{
  "n_kv_head": 1,
  "head_dim": 64,
  "norm": "layernorm",
  "attn_scale": 0.125,
  "weight_decay": 0.038,
  "schedule": "wsd",
  "doc_mask": true
}
Each number is 500 + 25 x the weight over the matrix's rms, rounded and kept within 0 to 999. Layers, rows and columns count from 0. Numbers have three digits each.

# layer 2 MLP up, 256x64, rms 0.294, rows 0-213, columns 0-63
488426477473534488518511524478463509479478553499480504501511506521480484487517466518521516516539525564474505488470458512502494514489496474538498480553535515500465497513549479477484541476520504
538509490482468482505505458475538461533546520540513513500526502504462464515514558476509503560496469456488494534500474493530517508531476514476486498458398482489498484468517492467491484497497520
501506471494535506517504510483501484472507503525508472517523505502501508491512510447519482531482489507504456505499478512510492512517518504459510462480496499515493537491513499484506515492510494
495471464516502493497515481524479521480495502498494508532493511585503524462485505490480479488513489530493493494507503549552427468502498507536468466538463531498506503479512478491504506522502496
466517480539499485505504538503471499495470545476537500481483497487511491486505515510492500466497530494497479484499508456513518492487439479503513492468462506481481524530493510479490520447533500
505489443498505506519517472516506531502494506526514487481502539507527465523498483499528519470504491485495520494495485488473484500501492501531472464484498509479469484510516525478473504460530569
465483502484488510495505517478520533499512489514501514520507493492518500488513482516515510510507484529500514500480517493517498483509484512518494491513545481512511496496526505497492489518523501
446509494459496493514521483492490529503487531525497476499491488507477532524466500491495494521520477568496460497510518500518518488492488503519536468475481488472530543511516539502508513534463477
512511481520477549508524474484491521490463473472459510493499486463503510528490498538499521469515496538488513502501566519498509471500461492509513479505518507519507494527520499511507535512525467
481527527461497467502491478559523474450505484452530474490572527482474472577504499517503504533430441491562532524502492550531524496493422487491563492531468522509514493493512470462453465540529512
489496518525492475468514502533550509492471534475519485503556486479513492485486507476475478514473524475499469498482480517524493497473450482532527490467530504471485480465492486486472501488516481
480548509510487500508529490509448541504491519483488480492505514475508484499495531481490517477515479548520502497528546511516476478483455495532487444477490508505470474495543528513488547510528499
472471522511494548492524531515428471524517513503470479504519485501478439511500493489477531507503511490483504477509457505521527503506547512525475488485553446497530467535487450527502472522460460
487501483478471524502493507509515515547522505467524545541500546500489508513518491486498483507489532486453506513508498499485493511487516499470502477505515497500509474468515488461505488476487520
448474459488478515495513521477540506527502513480507506466499467482510478505508557481513490505523505501472493492518530487506495479538469500496503496506489510480523501481481499488501492521460506
528501511495523497493528525536512505458496524481502483487487524541490486555490495469486499462495517483538471503500500524515523497470514488526562464537506520509458505466486504502507491496504502
513468552498451488476502507534458471510550464511508493497535537497479477483492519472537525461550466509481499504512504526466560515515502527513483442493492493497476501419514522519449510475497490
512474517473551506487512518520544483469465535523493518440517481509484487518503458499463492449450496479514536436488481482485518490514496451506549477495490500485482509489511500509514525497522507
498523523526489490488480518531501513529506499503550518521488495479500496481452493490491517517543500486474484513505474521469509512491484499492495504519502453521502492496517504498500494502506493
530503477582518509508516417531437513470488438483505462552494546491455493530501559519577502519469441445493478501502499523570571453453509476476532455475505516470460515455506487511457479417522508
447442489486502478497516521495496499530514496498497505506511506479521486477510519503489516478513491514473512518530514497505467500531514520490537501510495479513493504484522524485489476454529455
522506516457488494495498489524529494494478492511513499490472525489482520512502493522485483492504504517509530533478533520509499461528508494473510480471495491502482470492519498509511521491503500
536480524533461507544473497487463489505478524464503499502490511512513479495489531539524522489507497503469486486503504536527474481533496522513507513513503472528521499555539499491479520501517486
558469503534505527472497461489477514532546507476487509545511480534486488447549470465474506447517516459505482509508495477525475448479528461527504464499503514503491502531502502472520492453488500
490478518465519501450513503525481497517462495484511502529497516512513491457489493524493484556476494483497534503485482517518475486496493526510519500547506515486495523468522449493518503511470502
479494516472499509507520497518506490515479464496497525476510511493482496504499503541483484491503472518495488492519486504495518481512519518490499518494531483501512487513498498522490500504470498
518529483505516495500498499481504508539488512532515520470520505507483481515480493490502475483490509506513481483513501486483466484510500496543496491490513515500525493508524542498500478511503484
522484483505463533546599463518496496542499484532449480481495483479555531510494487511492496450483493538480512513505564487474532514494461477491519500502508440504493501504520455501465483469496514
513466486514514506493543487507441490455475511457503498466563520468494535536527500524452512503461518464475436534538539562509486489512479482480507516455501458524525530522472486483445492476535506
531462467531491506528494540498497470499499531471522494502552522500514453492486516504528487482521506473518507530518526498516526493491470491523495549484515475499482479564487447482508496488493554
478527516494527528514434501554499493476492521510527528512519504503516494509486505477507514522492485507474469507488515541472448480439512493512473475508523462447493513509505484501504528482506507
475537508487532508476520488521503499529491520577512491518519477482470479493468529503486468454491501447536482527497504482513496484504534445504512520509522515494453516525464517512500489478489480
445538510452442530511496478523505491482541545506498511518513501483485510524462533425514474555483471461502501499511507489436495510470467513484520479492481528479519501536505484506497489507492492
481502485520512487468494560493488486504493520486489534505482476513500502501491533503483501479475498513500516503507493510502510461518490498506493491470512489508499493495497515501512490531502495
474512527475517498510484532503472502488540533521496517486495486514500535462511514510501487510499495494511481516511497484519511535484516474519521496506520495482518464521508489485496514481501512
495494478494525467486531507492477523514512521534489467509504561482483475549491487510500504499521501515483501530467472512511526466539526496515473474465526535488450486482441472466515486455511505
482490514513486530474491521530469476460482505532533527487487502519537509493534460486537498541471516486484472489576555503509519511511491506478466498476511498440491497522487502505508486515454482
476484520458512480499503535518540476501519539482486503524538489442503529500500465484535462513516496503502504491521536519510515482522513479503550508514463461501515507554502474510460516487477523
505500497451496512515493526500487510542533545542494490528463515465511445450546516499467500515524532483513528529494531480464518480506530488513491477446503517474474493530503485483496514464514483
464524460545497469504496516485517461453480511492541530479519511475539515492492495496478515502497502524495439468525531524501507460501485482475541470523500489467518471489494542488522464517478536
535475562486524550519476462539471466495523487507509569494472496520467462482461530478497466510478432463473483483504454482553448525484511510461492501517513480474490443498516523465520518497510460
522484500457504494495476531560523499509467487458499526479495477520518501541519474451509495501470517493534503502482490495528489515471456481528487489521465501487530522508530476458448536477499513
515452502468502516502520478547497480506496507472503515486503499530503517482523457525493547480510474490497484527498474531514539463488470489464491495471512495486573498474498497494516513499497526
538521493506483530493508497464438493480504473497496517509496510509571480442533492463469540479502486455494498522532460490494500500499520512520492463505526454525528464565507521518479470522524514
484494528478511495510537493517480504515459552533472518521481452545460510477513535496543504472523455545492473537509463489517462459521458522494591533532484480458490497514519495425493520515532509
499512541523491490507478518511493504509543535477520549518504508526506528493465487508469423477470521426519512496514529473513500474455473510514459508503494513482483456500513468467462464523513491
461480540511521521500529501547454461491501543479514508503490517533481509470530523523496514499493514525518512501493506501515501509488508520554514477548508487507477507512512492503502497502507515
473509478503487443500468549463503518548493479511552484522484532448529481478477514466510470568521500485487517504520513483453508520518466520507496509508493478477514499497506511479501488504526519
524532504477534509515476505484454528516528533472483545521476513508508496558486508452435461513534515496478469505508506481507489515468518498520500458512523502481446479510501497496542495493455493
516478513495517508514449477514569526497537468468519495487519505545505449484503488456512470511516430507520479490471497505534492492466501502488500499497469488503482477478539469482524519524465464
518480443503501524473556520468480462496480511476484487502523481500474472537469533483490517429526540453499537547519514480489550513533477506514466487519494517518475518504456478480548456499438493
491469475475492553481525468476482527487517489478511490515467504497507480528514477511519492492522485510535498486492470494494491529515518490538480493476479530503534503549495467482495491521517499
485498478503499517498518541445484506512471512501472490512509476483459502485492496486455507537541493504514503477487504482530535503535483513523499510515484510560504510499510475475499484540493516
488526506531498552480512506537431487485526535455513533471558504501462467479502519484529512438474475489513514468508471506448518502479540473503491499499506453564514478496543502529489521502503497
482505519498452470506491514535492495502498495454540508455507465511511480483486462497529444530507517523449487491491472504519487464558498511491516455516443502503482496476526501517487517492529504
500493477522472552498466497536447507440481504513478510489524511489506465539529525471506548506459518481490452480483485524516507491457504508539502492498502482533498467515467472499483510434513467
495468514513480497522465482521524506473512509512526496462528488474518491517466453485467504500509511541450505505520493506507483476535504485471491489491480518515498465469559496498485546469514498
476505506564498466465539500499498486516469507507503496475510468457496479491494515493490509490503521541527489463537544480519509512536487464549532523492557450489505494530491491502487516472474474
506515532506488495500543501488476537469500523507499517515492490486456506470483560517478490490550499510470487453533480504539504469542516481464474511505509497518485501517499462492502546495514462
486501523500528508463533457537494485511475511479480490500501488483466471509473560482504505497485480492490507507539497500487542503494520539524533487478490476496489538455509514509448523516495504
466475473553461482455531482504524483532467485507488537524484499498484492493499489496515482462500474489477471548528486502478529462555482497478547551454506528505482511471464525492508505484515452
528499506526511518479542423531489491508497503516474548513466487552478489439506497495520491469470467469519472499517470512515457456488521482493480494486490508468504440533485459516531515477491429
518504528492501523497512500480476488490496531551489480551497522498506467478526516466480524488500451471524491463539511479496512477475508495487541492488497508495490472526526473528570526497492485
502470493487521467484471500528464494426508500490552491504463524493454473504455483461533503551458493447485487541496475513503515497513543531475538461537514472492502466483477494504475523453494494
515551483498514517484531448534521466523494514464483540511484475475489458518538512503519530479468475483530487512560474501494488491482494468445508502497516485477517506516494486480481504464491478
502510501511513484459556479508511486498461487492467474508492524519484489524484500495502494471529495501520508553507527499544526499500479482495478512438476494524485502493506528499498469519520494
469510501503477474528473492524520468485506506506533523517532521485515502490477542470551480495503487525504514528513547463511519488493464523531512484512467485473492519522501501494504532503489462
476488509494515523460490478562494497495506492480522511508568497485534524503501570488538492532505500462556488483480493515549540545500454521490526493538516519506462494517520479496463536511529467
503481522541495517475443504474504493516481522424517523501550547497526488487496518466485459549478464509483476485524519507481475503487472515487490533483502486530516513514519479516488468496469485
471452513525509503481481488481462465492492529493520507467486523526512425493485523483525482477522539497536478464541482462496470541494493476503487521502500483503519495535492499532514530464529486
547515515484541508540512477513471482526517499540474466489489462454500502512526508478525479464514498468518469541473543493501516509528510499537497524448445487501506517513500508457505510528468497
544495510511518505497520483511466523491517541538478490472468507507514465512485507478479479500493510485489518536511459481530503490477509484522539497493480491444530497491524477522459488467535500
486505560453570521505490501500537525493510534473514482468538518575475509509505492465524493488491465490517489512471515494497528509440533504470552462487478465442481514485511494473510490477524543
494514487549493503503496460475500492498489468483521536552459553461505526503471506480487511514514470511492506517510473515459529547523497488438489510538537495502514524491493520471518517498511501
478477527490546488509517472507509493508465526504471469493488530541514524487510498466509457488488508524503522498532517488515486498528480477490525499507469524504492484506515498511500522504485492
497483474468557509461510530530465536532452524512463479588532489546470470499494515508500498481506498473495486533528531500510434495486459466532501516498511541459525511524515421492564577490508476
530486490542509508478531499476500504492522530520492493539462486497505500529455475510495490512498498504484513507514523476501508488482497516506519505491476486508525524544533523499507489491512493
514530504497525518477478520501505506543469466509473514487525499495499506530480507473511475497470508456503463468504473506490489549506494500532492512472502476505529490489513482496468515486489499
493459513511515496476481490496476516493561530466472525528483506506540522451493494497491487503477478458514488503499521552489505532499520518491525480537479508481476492490547514482463548519518475
516531510475516496496532478475502502498530521537479479522509472505520513485476502474507518493539499506524507527557559476510522475508503473511482433509460536432472511496509542482509492505462506
518518488563491529484524504486517504525460445534495513574534524487492513531460477531522449470502431516530498508454554478541481507535488478488481543500534543507496493475494465506519474475483498
521479499470557524497542504479481507502446518439507482503497512467472470509512508496520489483536470490498491540534491514502511498490495442463491471502475545487457486502492478523473498494583540
506477518500497489483500465462503520515517515477517490569509474531560522486506515489472505497494514471486504513481513535530525535526528488529494506470495507520520502527486488451461510498463513
529518484504492505472502487473504476532478490518488527494463493553481500505488504488445515493560506504521483510512469544498503491541467508521503526457477520518538497483470510480487556528487474
519551510515495520479518481529505495539548481494493482467489480514536472556480486526511514454457479520530500452514503546508526507525495513496547476503457461488520533510480481461483503484455506
504514474512477475508516500512489454483493522497545498495541497505482515545483520498503487486497491483527482495477523498506518473501490440505523492516501487509468503488466473490516494500496506
524506511508482510469491485480553505501504492514516538481510475537476492502461486484517495463501480483536486452520554468487501512500500481502471479466499515475495503524503476509514503507526496
474530477567509525497511510549506460491517498527562485512507448480485485496551538474440460469472518491490484448457493519470538443450516501538542459465502526499517492526483503551503518499475489
496496496467540504525501528497497529488545515502556531478517518509513508496525496540498514501482508469499490504519538490489505509474478490547524494493470511493534495531464455488486454467485470
500475524505533470447509503497483457464568483477535566504516543551485521512458496474499433501464460481498445473520498518522466510488504498496539484516472488542517467484455467553504528497481497
511504556472477489500528486525501476513485495498518494508486499495522529460468518503474466483522475494490505512521524499513488501529468538520518505474516477487493489518495520497508537515482486
502517525531476562458479482535525498535539510470447521518533509480511485545487498446545531530511506482519486544460514512507485458479462525525517474440516530505495493510524488468537506486515450
504488476524510513544502501488514528485516536523491482505504486521501466498516502536531494485511527527461522513542465475508493505511499502482465501538513477501481505496528497478525526437460538
503509483482515477472535468507508432497457495489463524476507494538475528548558487498500541490513478509504481509507478538509522501520486547508481473510485451500485536469529511499486498549475504
465464511505511473519512457433506500497507506480490498471524454486532498493488539471479538539519493490491473523492554515548504481517559547553492510493536489494476505475504489430476557483475502
520502460499508455478499495482532509530473484473487505538494494487546507464499522470510465526551482506458511533464491507492512490523456505529519489506485499513461501505496510438524444529518452
526483490553520478490477470476565527487500480514535502523506483524530531488483443454506484523474519488479524540510464471504439479554527487518522496479497489466521505514523470451510448468505483
523519454523477513527517498487524502503487519478479522529539501477488499537456532454523492500510465455515482485468497465482507500517493502476514488508540496516512519486498511476496494423513481
511475514505490525480538538478525575462449522530470504539535481538473513507426490535484489460503530564449507454451508509523505463540506483464496460476518526506507488541566460505506536475523429
472472460524500468470465513456499500531481507491509518537505510533524493523506487440513515524476519521499464525479499492443490513521524505544491485500525485524469528491482479463473506474486554
507538484482486467508502541504501493436503556494514548486494516493491535463463525453520492518476506422489492530510535498476483480506533511534512461542536458478501498520471487495454469489551458
494500494489517491496487501492513471506485514508508519500515464543495488509510474462501505509496494516508480470500464487498447485520481473494495487514457486492496550528507475485514525497497514
490534522460500481516526511486495508473448528526466488527474511543477529515495505481542516512517480499467472483505489528523505452510504493468503474495496532479528501531488487495516514502526477
503517463519511532493474505488510505482522477509506527492495492458492515509488510496493497521487490459555450509515499469449535507520505454531515517501482545503498510528492476514532511514468457
486527464476572452461468503494510460539499481540504500465500498486486503539479486434505460512497434485545490507465513516489529515460520528555483524446484468477524534532494487517506517543482512
490520476484503512497495481483506501460489504468481521507508522480528516497519462502496503497491516520515502537542457518496523533507506506502520508488493487514501494484524493481514509510477518
502522487458524488537520532499476507487463498439484502450507469503517534484505486534479458518468484542501497486509515500534511472468473469538527474492529489501490485501548509506462536520491498
514490499562453493543514490491510499484501497485514477526512530512541497573482511450514535483513491516468493515531525495555501474527464508532530474441487486508520508507480529470534530472505518
503465483484522502487507486471530484523460464497478536497518485512478485503506496509524507497491507511486501520489501476469548499547545497498488501513519511537506505499496482504517484505481489
500464499484510481518488488545455489501494457493513526463523496477451504538442476511462509477512483519491517501516487529531564492502498524450496432493499495451471494456514524528534522453501478
526478509528552491479503474484475475474529538543511506465508461473550496491437440479494476552522523497465471533490494506531461503487525476535526478514455474462532551499532513531436462480546465
462518540519494472453522539438496530500473467464478500425482493473569494480439510488507527515526457499450539523538484532550543515539449530469546515475524489459512519493530547494469474502512446
514522496495500532547498431510533506534535530526503551458482481484463498505510528497494509520435475499489476555512514466474491495507513457491512507488506518496495516535548457491526519507500540
466424490502456524496500494537536491540535532553474520541500532532475482482514517481509486500511511493465501477498517415508509476507484482475481487477513506486477462474490490461484501434532512
462512509392524501439513523516532450541492513480493526484537472469504482527527441505458469549478487462519517533478446450491508553483481478509522538503557498492490472511536499468491486508474510
528483498503470464506482459482512485502581498518526511520526506533476522515509478481509484480470456491486503509529498522505498493524502491454479474446469452498504487503510537506502508489443469
490510491507472508486517495531479484496483536483486515527525487487483509504492525476478545493475536476521518491521482540483498496516523492468474469547489503470529482492508515467485518424475493
508503480499461502480521475486483512527499509520528505503514486509464483490526507472480506487497483495517501505476503499501475503492519474523447498475519471474535465488509493482514490493487486
494543497501499517494528455540505519520491510510477508521477434467491478490504552511502515478522528469495478505484526469499546501498489492485458466447484554454548370561540501469476492480520424
465504487478517523480493553489455487528581517490491530496538501514527496477472550507479462446539530517517505489519519498529462493463495445548465498484529491516503496546475475487498514466486492
488500482536526488474466472535544490488512511566510529489529482534504478526519472434506541512532480511499447463468476541470523476477493471489554508513469533502492477507494479485536521485518498
493455477521453491559536437511482502518523469511487452588461538479464490530519550529540499502464424494499509510495536501561518468474496506468521491476488499496474468461523492464499516441496524
494502531512493524505484472507558527504535488479551524516502515490536509531502504504534516502495489500505499536487516519480539501505519490464482503510490510508540469507489501499510507491523488
500490469489524526479511528499523468518472486467550508516515482534534479523519496508511461505528468475502516566522498491494471524522454540511518524469508500431502501481525508502519487501412514
485505450496521503498525516497519503530450504546492466474451517504468531503510494538508478499484522497512515503466490529486500467510464483492501507512472508498489513496498487474490505512555508
535458532476495513541518522507505495541470499508539470496476503529523494506522488533479479499485507497492493487485556481495525476462515498513509504522534500491480515505508459500515503488509521
486505499521515444523526495475505488485525507490494502459495486484504530531516482494496499479484518495516515488515502508495519508512479497485462466491485492531514501485496505515517497499518511
489513558435514494461515507519535484559489528522487508494546499530524499502529469533464500516473491463495508455489510490467500467537521483477500496528476497493489505512533494493498475510479510
520488461532524523517546486483463531493467514509501518518463454543474494512524480503495496500500519499491539524501458483522509482536495469511494472480479524459527467514497507494495511488520478
519533464515492515528514530472477509470472525492497502480493494503523482511499467481524485510482502494441504557503531493506500475483506488522496464553519497492459503536487512488465461492553490
521505455538511471514541521509482440474539509497526537487484534523454472516538515533514437503464503452509545468517461501528464499514499497531491475506464472486490509487500503533481510489511518
555499542484502469518484506516461494524494482460525495490483511528501529487480505475504492483503486488496483587487529502519511481534480505498481477493489547472510511457530482489493518507453510
470475477502522525506484524456487493490498500504540497541575519450457529519481545436489514493510434442475502511529487505563466512482475476513485498565523493499502499520472487479524489445423536
493490555455535507468509508529458456484526470469484540509504504519524494501471486528494482506481501458487495552494509545525480465513532508520505473505467544531458492531517525503484517517489490
537476503511511523479493505467517562558510514485504486474508452519563461458458487531481504441526505495484497475508523543551486497484490494539502526486499490503488452535508438469516494504480500
534459522505518528470490487506486513496463494496513524461529505467468514506490455494500498493485473526527477518514528496485489505499484486525506518536479491497507502499504521500527522486506461
503489499526538507488472500514486522540483514510486506488496508501480459504488528467467481470490532512498528513451484529530498474477466562502527495500521522462494493503501478472491511471450519
487501524438521470495562490519492470532490501489501489508537466497494514517518522507492462467450502458511478475541528515480523498523505481495549463526466508469440534460451500472514514487465524
505515480494545557516506507513497509475490528545516475507540512512506480534505509457525494485519493464502509521516478522471487483456498478512554534525466526472449509490491468444504480459511544
487490472481490498503502476488500470485527464484523469489511518454520462545504471509478467492518491478458486530512498491500535536476515494511524487477530528478472494531541518547544513476437478
492509483504489500481460479494514509517492540457531506504500469534498501514510470501498501487477519472527531525510506540485446481485463497490529517523483520527518503480516491476534488505486515
513503466509484490500489425521497480489466556456527508483549520532450491496492510458528473517538448456569474536490489527456527486521562458522486541503460518542469498497509511538489471480482473
493490511498507505514554498508490488527492521493476531507502495494468524461513479494491460478440445526455488483522495483543479492529518505523544498517452461509521517486520478490494511519449514
458477460510496525489511517499519461475509501502486501494501493513504518490490496487491510467479510500520488550521522482508494487517516521498514495510487482511549480521534529513514516535468479
495496511464536520544523467576511503458506520482486568505512527519528496490493518505520475505495507499538474498485521527505508511513508540472503447537433493479441516538479483488483494505489504
446457505548462486533542502513495501486482514486493526541523538514519492511442516505546509482440468507494498490556574514535498512497492503531473473496524439472486481520473479486491476530530538
500513502485476515500524464501505532499502474507491489530484497501500510511501495517505488469489529500468528503523511513521504495507475520482475491505468513518512510495514481508503507474481515
549523526472477485483511491523498503509497481490498496513517512494507495462464507486492475509533474469489511514535543434532539472527477520544541500500542520529514462510544519474470480510456467
509495489493504491486545477508465474461510485499497512504522531511473510506517451549455515483486491462506485507470493528516549544509483438493535511490522503555510502489495499506481498493493505
484524516505521505504496496528530466475488482477521518546521508500493512506502472478466476494517489479474441479475504535487484510489502478498538448480463509487518492511503489510498508502525496
497507558495513495495498500515522492529445519396498531482540484530495564524453442446472442477440561516492540538555543495521506463524518516497469439507528535548404535470487522475511565505532500
493467487505570514501531538489500516490468522524493455496521521489510465469440539479468483522586465545461497507498496484568545490476460478457437507491505530505427523492498484487543531505512493
451522513505492485498480502493496492521477478474534500529503487491502455517470483497535492517472479489514499478469480501468462524486491511545479447482536529532485464543487483533455493456552480
491481502508500483549515508444496507538494481557511457531483468485483526514481521498483465523540520525456483501481508486504535514516522498525504522476498479507510514495532484461522489537490523
474483536492502457443480553489510519523525493521505501491529522470519489519489510454518479485519458498479513517480504502448523464518486536506500513480512502486480496509514508550516533492448501
489476483460509492506509508509498513479507488502481526509466481525450539485501513457527478490540480540478450475499481508493508504520540482478514464502497514494519452501512490489481548501526466
486468429528501472510497477496518529476506525493533519491449548574519513444535494490499508507530505486463526485534497542445491467512515529526450474536522546505509510502493484509477552497542481
517513497472539454432501484502502486469515476501472474500536479477458491554483523471465482521496473451526468501480502541512566521486465526508533479474483494446499487481464502481543515518468467
520477522501521481490459456500463507451513497512520491491482503527468494468501486470464573499507462449508509494516503518467500473483502488505511469513509491494487519496481517485506541474540499
544503476475531495491490507492500455496476504498537517511502489493470480524471522506493494503554490498534513492519481500505571503484508511502509465512462482460496476471502504497528490504478505
488496485518517527487498481501514470505507491429484544469498524503506497504502473509509464501507521496473503488496463490513498536495478471504482495507500495505537491514535498524465525503476512
480486488506484491499539526517511510504513491529533479506479512469483481495511519520500472523521488492468503502534480475527558520511499496474464531467490512451529460496513494487482511471480517
454498532551497526495441482452470506510541516490483503495519539475522466531466500456525509508490485482514509499512464478507476521453473515503498484476535469495520448530544520534488474469488505
506523493422500478517506520500483469507520466486546474470473497473518483496552487491485465532490498484520505516512508519497482524467478537509502472490477484465506527507540512486497517547475503
507537524476521496488487465520499538502481498503536502497473496455509522495468526517517486483531476536491491536495507502497457476497473493515496485484522517468475472494525495464532473526490480
507515521524514485507495504498457498442444487481506498555497510484465498499406526489512490530490409460485487520511461522541491484492568521503500511549511455460431518492500458461502458462518528
491494472518509472500483486470513524492536509480511498506498513496519505486493498483509501513509503481464495502567479525503487498502479511493505519514495495511516486503507498489517505486503514
484491524467486545481458466468512488540504477467523497491512465505556474512487466493502489492454472462531493512499513476476480501444504481506492498520531476508486502532525523493518462513441505
504474517488499488511491504500501461480501499463548530469522452531519530506478458480477503499506512494550470474467471481486464454495490482510524480495496498517513457489490490454459474470540528
561556563533497544501537491500499502512489495482503532527546487489498451515502510512475483490496451468490481511469488504539512484496501469551484530461521536504506490517473488460486502500505425
466488474470484485504479526498460502490557540486545504532519502450503510500456535486482492504516477495503464518519536517490514486507466533502530483533496580503494485463474483455514525511482521
481533490488469440522500510539541499472507489519506484476507498502502440529468523471473535504477488516523527469471523518526546475490524529498543473485473482500510501479540452470521485496516507
466493513499527514498501484534504493522516542488488487478490491477509498507517529518532483479502530502483508525512512500502492486490519504472518512499500502472499513532530495501516538467478496
501455531497473487541503494477466494490493498492500505476502494533503487512519484521482471521522492511488480494490533485501508467545485507483521541520535482534481486541513464506486498530493507
501465513503509493475471470464531511463503530469522522515499527517508484483486523499508496484471454483511493539522463494467517520480521494471503483498467532472481513482512514504484511490587511
498537529503501502469465516453529505495461514491469514458516455546565503505483475477498510456508501552511485487490489472473483493521494500520546507503527500509497504504541493486482495495491459
496462499467497504489497502489517519479474471515534543513530546481468501518529464462493544499487428481520538491525457523501525489523513485482472456550470494472491514465474465521514471499499526
515518464517498491478525512474501486493478475513501503497554497485485507509494508493473543486547511504533511478480527506511542502523485502456501490495487482545471479487522491512532538440495540
494501458505489494506508522539455486507532509494518509518535518501508498497504540491503522495482472449475548495502497499500553489470454514509506496521488480532480467465477453462521487468517489
491472498480524520523527487528484472498499528500521528501515477531502486517491462489538519471507484502516473458517538498474490516482512499476506502520424466532541504488514505471507461512500518
493470479491494471508521471496496507525527505516496458546504502477484474508519516431528542482540506506489432517497500520505513516486482485534486466463485513526514479503479494443478523514508499
518488493523563532471483468508529470523480516474439524495523457503518503503511520508460503503481482473544476520458533486506514503527497513523493487508455472447516487474518492498492503524460510
468499532474519521588502474518442482498494535468507506532491498476521473507503532487539522473530530466486503530506475506474523505492540508508495479508484464518480500573495493496481540498507536
496543499521439498497526507472478502518437486512513534542509488501532483542515480524519503515506474505459497510514506501477566491533444517509532501458544539457532506484466518507482478511506439
511468509484489487500510478501487518485488495466479480516499507552505513468480497452515495537482501513528461478503521519508491471521537511450518489506478523529496543477521481462509525486492508
472507454538493514483519508508488517487512500461493496502495534529509537487518531515466486494496535471509500507524477513517493488536482510487506490508449465503502515487503464509494509497462536
521469498489489464504512541460497472536430465479534501488526501528530483503466470499501511519525473497492501498475487500521509493522464518522498525509521507523526509459532450495526481507493483
497518507518503495485503513488534458508496510449530499509544509519511505474526502441496491498457487450479461502518515526525472524506478455487538496462496453512574531471455502481541509506486501
479503512456515476489569526510490462468485482543514499512508513493455538511495535500462483521520491523515474501461496510543500496505503475523529476475534529491550481496470496522505506513530471
528507533475486486517516517485461490483464471452510521485524508523508494518529464514476489509437498488474483519488502530515466507510518515473508497520505519506512523509557466492519508496484511
496443497500505510476542507436473466477553516477483489481505482504509490481459534484507540476503495511530479516502458498522508510501494539476515501527503471562519485495515476476527518501465483
522491534520477505505515514488554478482452477493531513476550485504500511531504470475507489492505505522494425460504539515489500508496452491492528509480528474511513526519484482477512513528519471
485499510492527524501509529506523541504519497514493483473522533511515497510481494520527492503503534511485555506474471516516463481520492506507541499534485522506484505488563460496492548462482519
475482462496516520473471501480454489468501526505502507523503516458501515476481490531460497506529495501559486509493512483458517467497478496524488458484487514492479474518498529531518516526520487
491518482510509544492492493538509534480493480512454520471571458493516534462466465500514505503491524529549483516515535560508465476488472459515533511513481510504474489530528456459476488500530502
471479473532517530488550442468505538498503494434515518504526532486505545548528486500475507481435520459508490550542476542528464520505475486480541522484474506562532497473513487478504485518495522
535545532492505486503500495481468506491486517516481514521544522503518441507501492503555475506503509498486486464501511465522538500531527468507498529537528501539527495540484500463478492496487477
539522475469554455504493460523458495439484540495511495439506483486508520526516441517486517468504518516514487528517493568513516469468508491478496515476495527470515529502516483464494551467522485
471513519522506512477510523516455508466509540463517524483544484491535532540464503479473501491515518504447504469528445510500513523497484471513457497490514512516482492525522461511463516492507516
467450468487554518488534475523479493486478482543524483489538515494489461514518492531518473482437485485524490491478494499457516512526533477511503524503485517514527486488484487493460481516496501
496489545487483486506498502493482451479500489486501513424507499491485489509500510446482506490532455495474497495533511472527529509508488512536501491509491456493497509512509546516497547530505522
489432493497476494548534506497540539531562485497498494517511537503546498531473528440479519521500519512455512481559511500492530500503491464507493483519523484545483534505516443469504547477450595
524482511493549560468493495494485503446528494473513505486510502462530415529523475483515486459504497508453444525498481532509466546486507471516543504514486512516486489537517446495524529523460501
547534486464501486512524484522484474490508496463575488466535468494497502505535515472506502456460539483579473531551564541536485498519563489493446460462468550493557562516512516473444503500507503
518468497548464518488481507482527523485522463529498531484488519559531490490458435516507475476443522465484491493506513504487474468497505491499507521489542531508497503534515454528501503453468505
527483483503500490538510528494533504492499498490468504484517488502498468522500519501494538498461457522489504535465491509514508497547481476478489474536537476520496520502536501502510487505468488
541520540473508509476501492507439534507530486530453504485490488520518486528525502487507478464532479506505485518446525467482515460517514487523498491487466522467529487493518485513506487497491501
509463438511502483512507515518482487429498490485493506488475499538479502523497497519495511481537542510478510502526457564496546509544513508475511433504467500418466511482564508515491570491499492
479496475504499500504512496515505518495511514492470477508488509501519536486522504496473511499470511494546510512556519490503466495542454520512513490507481506505507508526495498492496501459462526
498489517520515546495516485508474539446507517487523533476506516500473509469461535512488474506521535489499483501522494498530479481492494497466506522498487521519541485513515493508493530500507486
521489505514490504540486476499506519528543488492516484509521482496562483498503488514523483498459472526503537502500501525488513475503511495463499501499434477512494526496574474509513508511460498
468500505458523489489518522493567446530524506481539503529469497499571475472542480491501482476499513457468478471537499494491468510482473479505579468456538502484552473530504512477453498499491511
490528495526551494440535490497464499554519485446462506501517450456494488538482501478477508444501503483507516517473464492539479491499509476531494484446524500504495514482514486477508509427475478
466529526530481514500459522530495482500486533488526510493511473472495458510518525501510500527450535473518502477483488516511520481502499490523480492505526510503468492524466464488481505519517482